python train.py --n_layer=24 --vocab_size=512 --norm_eps=1e-05 --positions="learned" --qk_norm=false --tie_embeddings=true --parallel_block=false --init="normal" --init_std_qkv=0.0312 --doc_mask=true --dataset="wikipedia_en"
Each number is 500 + 50 x the weight over its row's rms, rounded and kept within 0 to 999. Layers, rows and columns count from 0. Numbers have three digits each. The size before them is the row's rms in percent of the matrix's.

# q: layer 17 attention query, 256x256, rms 0.0525, rows 0-36, columns 96-127
# k: layer 17 attention key, 256x256, rms 0.0493, rows 0-35, columns 96-127
q0 113:403459483497480459556516534421427454436428541550476516367470572521512509538593483519471559393518
k0 116:507445558425430563455621494474402481497434469505496557478528580419535527513490483478417457379509
q1 108:542480580472510490518452478496410474516494475485484444527577535447578479461526465488468542507530
k1 105:541402537481513479471526465549529507515423530563542410422569522427526531530500497526548555439521
q2 112:502558570494478461530435509488531491503483535398548494559329482507464527557535494555494486485542
k2 099:452574407497378482518447518549525485530515538409524550621386470556417542417556559556495473507496
q3 099:468445497497519433531484472603434423447492490469573536420466459496464551593445521495504488509386
k3 093:519513555544544510484477448486532439540491461492457488497448484497532544515424446508502439475468
q4 113:533501531451502494537468509526480514495542483377505529500500443537495535485450420529541442448507
k4 106:457399502437571513607465466504525501500449499464547512499519523493546547533515470527623469607480
q5 112:543492489566531502562463501507546566441499567587542472479406392611492509545409509516518505409506
k5 112:559423558497563515609498463506566487568437523442477467560504443602479527497438449520511514481522
q6 107:467499426505521411552529422490525484490398496493529512524498518404574483445505503555505490509595
k6 108:458496478519401496498496463552498481545504525468486554577531445523574493479480497431570570456586
q7 108:598551511582540561440411489597557487481507491531509479550567508517529463504489495575513507475490
k7 102:563469524492586561579479436508596482455489487418507483462494497510514407511440458487625495540504
q8 102:477476514419497497412455387459533474460456474411515614569518543506439468482584525589514540641568
k8 100:453501516409461518408530547576522469499510503490533532505514487506489498475465508522602528577553
q9 106:351510559514409483472563439498476499493387552479503556505500571486551498435540481466441446485498
k9 108:447518556533514553416576445484444505563476446492475461522446578398486527382532467437526411480498
q10 110:470407521419565501538503531504531390425527586489549442490505454506453477448518462493524512442537
k10 117:470462514458455480509503547461522566454570485482465423455420404470424437538510470540559509570552
q11 113:494527489449474535466457465515488421545485507515477486580503533432486474482482553539502498518449
k11 109:539469478498523525507471465595540459501464523518448499504537508474521441480494470466543431513502
q12 096:490512466497420535408507444503505581564539522438482579461489561569499488578589514480428531533403
k12 092:475509445491413508493546531535535529522577617557466550535470538551469529464560467509439549552498
q13 108:500507522468466475526475498490442543506448520501500578509493507459544465531440470440494517561538
k13 110:560511507467455470476482515524453492566473499496519513510438407492511460435479540497449540493439
q14 110:590486585607507486459529407540549525496492555496505505489634545412450587457554474546570449523542
k14 117:536410595625511497455425518593581412481438592483441459512571509525504584496497462545554482498495
q15 114:486503531496463533486465473542402575400508592513589545516568444615493471468585510474466485439480
k15 103:508473591488583573513593552503496492453553452531513482491605475552430465499488471478571403520498
q16 115:557535521509473530410533554571446490501404572524477541459540507411483499485443433470437504475451
k16 116:529463496476427565547507510475549515507472550485517546504511477397376529473569455543517530479528
q17 113:494501481498542487571492501455493409502555516568467413467446492509467516492472515523491455430524
k17 113:470498470481477491584491491501457570503451493428488480495502475564503553508555490485528548523513
q18 113:572608467563422501468491579553551615511459512419507450539505555470586445503478467504483482495527
k18 103:470556413589443467446466521591470526515474574447515508526495451534570460512472482503409532414515
q19 102:439519454509460584571557566405475522547540492471444562394453510540480547582533458472539539493453
k19 098:515584390452361522548560468479417507537552502509524591490414472508564503435512500518416537499468
q20 121:445519473513484524454559475419498473523472471514525563407508472559546497399588528480476533485480
k20 123:469534500479569576458503576495555425456523504535392565514494550541557473451464527422441445503457
q21 114:437477440523534575444474537431534534455588433490493649505557658489468568519482482472538506618565
k21 107:481470469545464529489480525429496398437503429477527622503529617476476453473443557445471497475488
q22 111:597558579491441516471566525538545444548475529515504428645579486474503485471463505454468430531535
k22 118:596517502552416481449519472547608462423563574546532403550528519433548535522594541574479425533462
q23 106:535494484397491414587469532541503476522506492527546396488467417501440483515499530481585453407447
k23 099:577525585473533500538453520528493559489449478547472390439460474485431515533508437516548529537480
q24 120:427545480448588428479497580516434452514423485487470461473477407560535523481465484466590482465578
k24 112:491549418415493535487497490513426465510551416471475511503414332519533456476519486471489513523527
q25 108:469475451564426481454493487515546478521522528460534480571406523537578509465516504499535451542497
k25 114:464497402524391564451481572514469523525558459520526505533465563557438530491492530513475505487493
q26 107:440528436492550478473613487434500479502411512520414522480511496509553506470502570400513508568393
k26 097:437501517472517455521465463494495586492511496506481544574516477535456506445453513479480523541472
q27 094:502527532523548430535465499560568472540469491528548420596504476518487500437444606539542484470542
k27 089:512522548562547515467456490487608476495500479495509377531483485476463487561425545486546525508508
q28 111:521567527475454431495483542514508433543580506521487432568494440557492411450575480475462472444605
k28 109:455479449485441443541576511565448436505440483487551577461485400483551478479507527458472545511571
q29 107:419582462454489517446539503454464508421479490477502416454467551473513402455575446486476442494525
k29 114:478494520536489556447569457515579529429446600490556521461474489448496523422535507497415496525520
q30 117:455496413599453502480512549620562513469476525471556563414549553484507473513514471463435480502458
k30 117:447543467607511575573534516559528517529446527487524580441493460500557550520568426424421449424523
q31 115:592541527521504534598461526541522448546543500500519562585523480506485524494463544522477564448474
k31 117:467530496511508493630553434481556436541542498445524579541529558470522633523546499485541496489453
q32 110:479508525474590508585420521516533446468506463516577444560481376599509599528338560498460531507523
k32 109:502557531466558515588453491530552512539537417501528439524479464615478520633537577524521426551514
q33 114:474570551362515427359464568471539520518500483524579451555500403420479533489551525514426548461579
k33 116:492494508444487386483488540521468489486506412444496560503517497383539498513597579453534515490481
q34 116:563491524533472471508417517618492495448588576519557482528582433552494518518554464445503511424543
k34 100:486476568503586522531495498529488408510504525509516463415498466490459513547503401534531473488583
q35 110:528552450518453504564420452600539420542522537505565487593497478525466497512538456478439554503540
k35 109:507458524540563565647463531483598424505488471566492500530589486548431429520485495469586538525518
q36 114:551401475479578484629411465558524488491588446554440471448520492587508577497487496528458405448519